Each number is 500 + 50 x the weight over its row's rms, rounded and kept within 0 to 999. Layers, rows and columns count from 0. Numbers have three digits each. The size before them is the row's rms in percent of the matrix's.

# layer 8 MLP up, 704x256, rms 0.0832, rows 412-462, columns 0-127
096:525644490594489498551536425560556484493413517454474514450542472493518515420460533444375602477549461596512490551513512547501590478522507573490513576524495489551525510522512453445501468450497474412486578457458401458490561469494461544437495529467511531481459471451522496463456519514480482497494522475533528470545473465554481405593459453484573528476456568573502503580454385554566448449514
092:478553517525474524491511423483479474445521562381522440505512494528530477535431523536417425579432412443511534444501544505481493487417541509501532505512490484444399504435469428546468508524532549559491577502497516544529439606456556531514610536479515518515515502536574495532451512550494555569467453524564492533439412535436519557459524470425529487579587551542544541488578542586478591512525
100:499577497386426538464543466495508527542504582544474526556467477486478538499511472533439482533518502485524478517470468528484508464543506406486537438638478524541555511541520421520422465512394465469526454508491504466500500440485493420458516457518539482539533528551553488403519497520524434453425516578429535498601499457510486575462503575557453481506527559424511438466435553429427510495532
103:562447534487473518537531467558499461583542467441529424449535470474554614552643513427472513411528514580600498533518540471540460492512414465479522546412519493517532451435487599433630486487406435463518572579496544537416460492567468506508527463533516509446444502456464503489532533426483489537507399475498340509516477533450612396482463464480456492384486460538490590478483484487506415485450
102:534509508565597461528440544507473536450527564444472467501408559478569495480487560486484493508604535476506382508543497510537512548605502530427435593547485427563506548449508553497494560518586483505435487516519541416477533531538532446498445505422458486503520472492506508415554522525520515564670536441459465553476407525471485484494472506466542443486570456448418532604440533441491493440580
098:500513572442492429482448400467511493483506461512465556454449437496443498529490514539465502625506601578531465521501399466494479552517480444426509503437600498538544497544530482525460514524569467434534528479549505565566511456477560422423533547468601506570537530502464432525590543553393466557418525589527484589535526496447466523423490477477497526515530481453514511576503511528509501482465
103:536492460551613541548477530470391561627508504535453487462494464531654472549551534512552464504596481536579491480489596481438607476534499463548401491573568549460505478408611558517480464514411555529548526536490457589613527454495569507556530420561531559579492564462481502357495472462410589554562560484493531451566537475462453538451532511441423444500452401536519525524520537509512415564575
103:491497524486547517497515647462513512504460489500533444513459565551514525633470463578481433461563521492509504416482578480538454449491450501439524500452499371638467449522503546470387607531371453510531527572446466608514482596479484436433578549416524516540457530475473523546490507448501523469559512490513517459559586457460469511509529398557582479471458519460620426568486453523476445549510
100:467463457482346536527464469551500457541519539525523553464447567493519558509506472574465444503539490524406470545541511531517522405497551533511507465506473486457399498488503533529515494500566483477530463487535459539541431399438533515466473518567574580468519487520487507455506525594496436496499406533563445494531462415413512402553426502552441605533482430424475544611477570537446619543469
104:502474540464446439529541598446561463511414539393521582422510485572491396532508499483464539418520500524466536479544466478552408501478507531533468520450499432503524624463547527472424459540461556538516527519498510543431517509490469421616542499540465510476467515546480554482489452488604526475547485487497444419468457484469406476503511423455459569515480650430449568529495559580399432552540
105:454424495402394474534538454534465481441407524477471472442573511418501516396538404450565421437554588480510553439447461508434485493547496529481425483453518533502483539488489457486477548440510480463439556464540578531492544607590529452523600530550492459582487559483515541579568475537480432485484469568534478599527385469492526504475532481477527572480642571563493475528434448457361412461653
101:524499519440505568529455476558483591502488423531449488575495545438482425492597518413457535547411492597572539581561490468512538555482491456552530507547487485467478513398528492483419517534461399425450530485491598529448524401515472554534527545485533557510451491477449441427437555580515490500577536495409419475527569531487458546498542468521511421464511412450468454523379511441487466457476
098:392501517436491477448491483446507492507481493518521476459529462499492479517501517430501425447470524512582425525562450494447446493555436559563515377437505487561515550506518626617488488515516684584571467465522550483554518560440518484473480540442484563503536435467588464374535442523451436483447553454455518511496492476463459536380438460563437413469467449519495508542583536522429495562514
101:511556510503561456403541595500515479520525487557581489575546488493490449486503508546522485534526518494509552493548400558563542492527450536505620415497506557449445495610534519487521541481407529489556449523495469494473448527422495437558574524524469455428486499565491521602444550461457385493527541471506527468505477524583426494517624577510545477566581487503463494612480515477429375556431
096:465521514489557456536390565439487432500445622469517499522489534465487566560516513526474463500504448621452524451418409493566480512524617459469496467495485477439538594507571549488509536560469618522419512407563482585575486519422502602504444650471532433514539539501535543440529508513555538558462489501664579531524461402570523418466487455514578560410423550533445541460443503483453514494539
104:513484495543467470477532447556453520527563497498489388550580562447520501472527556457406553421480617508520453454459409596558520563554448560484494486466471410550451466505484446508471485519540529534496498412485478461471605483392488491475533448559457398550448493461494533526514444505467534460511521525555522513493476479502553459547501448451540495500539475489422548439453484466524503434505
103:573464437393510516532479601486451472499508506454486554430537561453466566506514538435359604497413624416561455484556472525532534529497520475508427522469425424452497551505616401472534542448470541483454502418498509441607501482434480597459510456469499552496476527461472481511528452554463514530508536512462512499483482517536445565442535497483433533553554610564414533447539394500522533430475
109:635449424593506521474540499521471466451606566586603412496523431465545459464444481538459546421512525513453515450379468447571502495521397547415501461550407486395499599578521543448505520484467528478631558482491448515524510478471568415472449454487490516473491548487536547483533480515491439534488463563528448590561483451437462502463537462438405602492490492514457463494586500531537529488522
105:511488434433458521395508535534513497478490542432464492443574511533458498484515482475477477489477516556458515486460498469468489425562540428499508437510543482579535466520467558597592477447507630523515491438414459541397467544440470488397413422484515475520497457385485406553433430610450432464551438484526517522590539442414523552510515481461560509560471601437432520437470518486482497507452
103:521453578415553580496426523509515451464518458449504557457476469538536557533554444629513535563521489448515553538582518483555585543512413450543422507507433397458531469519472556517514523537508393508415556587532548525417555584607483403456517504456513523457540510488327533557480578505529503411444450423590439393486484519456494578513386478443494504505441549429424536471468462514492519470541
095:492432470561451537469497461485438475482494435536480560423480501487562506489425563499538480531495547436504540447507508487478504423438540507484459459514434581445430411514543441610531498584569516494476468458494500499516476466430393408526518480623546487511619457540458574590497514415552560466465572534493496530398476524527487468438506507472468514470530519667473522576456424584559514483545
095:426410545460509584497471553547525529510565520524492538456467572512557465545541449504565493545482597524485562466482456427419584661506418482549472498457483519551434487521589524557535520520507458441547582586576547509545556546450437527518527571469519493493483396498514547623540431440511531447518544461540439555484462484498398497506578530508482463546483541488474531472565533460508482478441
106:478531451523545526506487552431510533444451480500365568479516431530531460411503465465565453406477414513441549540433519503447564500490543439502516474474517539513438567522466496521514558542444538476477548570553538567449538536436514456512510480491514385415612502641502416548552474576496440496444533421472518511505543473517459474478576523506463427454494532485546602446506463466463498476543
091:611471538557499548535510513493522518553586465538487447466524436546467464500502403450450465547428441496485564476505501512491491491536426526589492437500554517538572430401428368443521585580531569476510454499471518558528477418577540476604499461545509543501512568453469515457463548512377553503485391532460561471563361456486486565502458563552545591465438484490530482445541516532462453477503
098:509486446503441477584471463494477365462542475516477544434456511422494510553472474532477436472478572553558462562511534436512592439493507422471454466507491488445481557449492546460496449581512423405526522520466439461507476473494534468502419544382431560505523504547486600591547454465452473468540470508512452501515488567540430498538530474497419486472465504485462492495495402502414556648555
097:491453501550469480545605601464474495489434594551483548458520483508443512521487533460472575547442625448532495594558458499503564441628572576536569488452509470506495506528551524456421579512534607470530590541457508437598507523472486529505522511450569500607497542464550520524559472505523518530502540429518478476534521549525447436482554531502452446511473532472483462490500483577438448604405
101:426472538380460490562512507513443494431516523451440451573478527449468558524507582531413500449502499571404480435482511447513412383513446444512410600529506496488499398546523518567464556558524522500485611583528416566433481549523520479486502544485458663497441399442460512506529467598429518418458507519476488514478451450473504521491518477550465558505396454515400513446484535511502455495507
096:420479405490493440503529522581448479540502413463422512539447520532508473467597539458583531463535529478426440408505492518544480561470439600451387582503499493454538417497524442460460543562465460571518504555579470462498495487542587514458459556596495511510384552447460474528601461556462564459498488565537619459513485527423506479546451432492517373519552492527515457479498535461430445483502
099:529528471546516514454503525621476515471538454442532560461471546521540488453505550466444444497527428524472494507481453618531537402488463484518500417413543501579547498534518423472527534489491588553406522548487484451566484507478451529495402499507427505562512477502392499489508467608572514372474492543574597481498554487541471526453532566577646431438503412600497432503576447471519451531483
098:529510532566477427473464431646468530473368544538440544551489551524468528484398405578510397447475485526475537516460511527544554551416467445469487508610470479577533540473448491502528563439552473488591574565527621500494515565486485531423427470448463432409586531518392482532414492477403509595512581365454448539495508517522524496517500508536492604553476558532467442454533533403518550538417
101:387537475499505483490553459560510579510441487526551442598567406434415477547480504546605522460502499530566474438543482517439481492536479514552526429453595587573525443544485459523485494507476508490546437500471557475557458411467510451460526473564435471602516502543536555483503422511554459447593491505588614491491466466504461465547350549656501433592497520483548473546485616569504509487443
114:552509471602510504511514516485543454518416516480489453509576484539547490418503510504508541467474583498595471504528518546433390529648432500482504391528508455486528522501580523414512614459510470575492502437551507499547489546583568412495474406478551501525410394415533456434597495429441535508505605512499485495551490478470472576596554558469508494547563474509521552454461487608512488453569
104:519561555413522494402504451444511585491532531505515544443464506521503437457461540426468555529343541569525508511383531444479496526460540420452485509506498480512468513468485532398509442496577463423618449363494423538457472486506519593456548489540611537419403504402447433482455528496568527512466483461499502557517452466428395617545495466562420528490507533527533472518512392490512469580508
102:531523476525434402500463447510483558550486473541469494522548419487512527519528546555520427484468503510517456374520532560426480396413495525498448525450566508445519516449566519458481415473558483521485389485526462542450517472552500450458440557410648451521509523461490594514458481576482482515499540545471538547512423443472538474594465493514480521514553482522447471405527476511486606398512
095:502489483483503540553553497541541483471418532485542504454481503504411523472493498551527487529520430535584463536536482408544525562493555456613540518503507589478553495499480553420472377564446482510612508476514450414454591572488440586383450495515520622480497413510495579423446589563474438467461476545513489509497518488623444490491469442487546483594512458471531461548544428526543555421396
095:492642504492416412601503483462475475515481493543486533497556585505529530431476479488459493501535476523567430559509640502498517479461486532456531501504466453496468408425555525441375472546449529542482559568557436610542496596399538479454406508596498488548475523472493479526519545488455449588516444424481519483465527426476529561502539585538543633543506503528540518441613459526484545562626
101:490469541485468513551520563496542496478512503505559506510481492554503443505448463447598539409460593488474502442516480545505525583446483567556526533567522422495603511490574455449534422484424507508567512517500386477488500443554474548524499501454549518531451436452510468472547513509434402632500531487584440474505457497470556454506583570490568449426492551484400569458577658505457475541376
099:423498534469480430447452599586427461542504517513514427493553456509494488447434529520537482509484472416502555473547471494541471534346463523529478470529456583580572406505468433479433487503472542434436522472490544414487561538505442521542525358487477548396565513485423485476505503533542511508492497559575555448466579601484500485472474652543447475485589438591517521488457442541510496479532
099:510460508569457534493481442545492414484506480439523485496464482521454521553552519567584530481539492483433622495568554546504529377462468480447592469538489513502573491535469495506464502461436449495432445468465493433459421586546440493545526481583505537577550500456438553601536479496461543531412494553492558450511401523460481522477414469558565424429522526518525457491480498425459511511526
099:578466593510527483484515460511629498473489476436560447513450573481525555522473416402483554568494524509436503449492473547523572519560514479429468536480540566515474443563618472636553504500535495503560524535566479531599430461468495574530527524463482523560590452491523428508531561407522495514549460492530560515471515542522467390496506551523420505477491548485490484635449461498399479422495
096:500455545494554426559530506513491498457466539534450495500585508597444515464453469525628531540455486598531442508518522562503395478469473554506598450491496633487530427594569514475482558463488507541504538504496532529475580592547487481620445467538508460438556474489423388484549554559544566524476528413407582535504424537538525506603477418446515565506507566449504444450478531520455541476410
107:464511497440470458577606528532485481523439489424471472444555459516461547472491446550527388498460588489466507432536399471511472521432527482607508500454471547524483521530619441515458626519614488546478496498534557571420472543510477541508517450447451512451499459515614437524472458455562443522531406538483507486356402423583517467572554529453524493580556493535497517510466520488519550565490
098:482445495422606486481532496503569528434534549536495513569443419520530475532548538490533503529616432480402501505525557507465497447526510446448442517509446515467458528502455539415470526459545451522465501517451518510492520654584400617493521515445434384450516456440459533513447524491556348593454477489483433503518533483444486352466461533490401452422506476520470471508451479526461450405461
088:487523424455496425484433447468453514459421499386491394516478578436465540472555496511464499440483490563555571443455552586387541558377479451473452502423541518511490564484435424496542471569504512618524490483549468488525509485455504495478433545481527466502510486494390512474401509500543607462518413476463562484507430521423486447489480487593604525530543527558583435502502554428453504555560
100:585510469482488525556456539549373517526590509554487476520523511472467520455529452524514493502590468608596407540497557476467489448545543464576491597548506569481528427474535412437545454540548461425521456501403447481422471522531483474481556431477545540467526537417502466501412552426616496538538528511450496563515566491427508398464477521511559523472427452513596585574421443534514412436500
097:456545503467450524532506507509462464512388521471491484505446460478482542552403423489553488435513480619538538527633515504548528512379506496477492557475421499540526536491486422574476480407480508436529515498542532529540458483454533553495470523484462484471517480479401506509491462503488577366501508517495531487506478578457503388543493536474483446521572437395544473413410558486445524489462
096:535480439416512525414480547459494494476523461474462534446437510449616500636573527469502551526531549522583532500443488502453452479493474500451536448500495412538479532452566491451518415578549468511530470563563495454478431549428389523496507576633469444510514452439481513434529643458347502526467478517568505460488506505509558474507430516454547542542504474530512451543560495455457466499463
098:502588476558521510423465520422531508490455515529536540484428499369433582502561526550503499537460422503444558515500504392538535484553608561536482530389530466504510426463485495522505540478495571545484519431468390596482431525517598475520539599512483568511506505416499496570480524406548507409465549525556472490571494566431484457488462507506482454457530501504526624464485541515597588568654
100:536592455489408449484496549394516475517402434472529485565496469471520564505504506468534488486526477368397504466550584490432542393516484535494515472429470439546494599565505401560508590518474479552480559641530520603570454421611493447437508447556504575503517442476480415556528463480500564479497454551499546505548522417562484537518488483551514471501500517513528528499446426489445452584583
089:563518439437500504504571531500520554530574529505456547503506545553552582492507558457553495551483463516443438522447546522500560390420494504513526483448515476562514421535499511496451480601438561405457487425584484488533491475512464429443452488468482467478503525472656528517460525463520547453519524430446460535483492591522535408471525416491492483545516417461563474454402479451472499536535
094:580537495529454507588470504569495494600572435401493517486495507485505485494499504405538443479631483519578587513506538531473484580496555540501495592536492487519517616462487424488518473558518508551491467491484474591465495496499384524422520502489453515496531565555514565365462463516494421496484574557523494443496504495540563528611442500497398497554519496549487517431499609605505406515499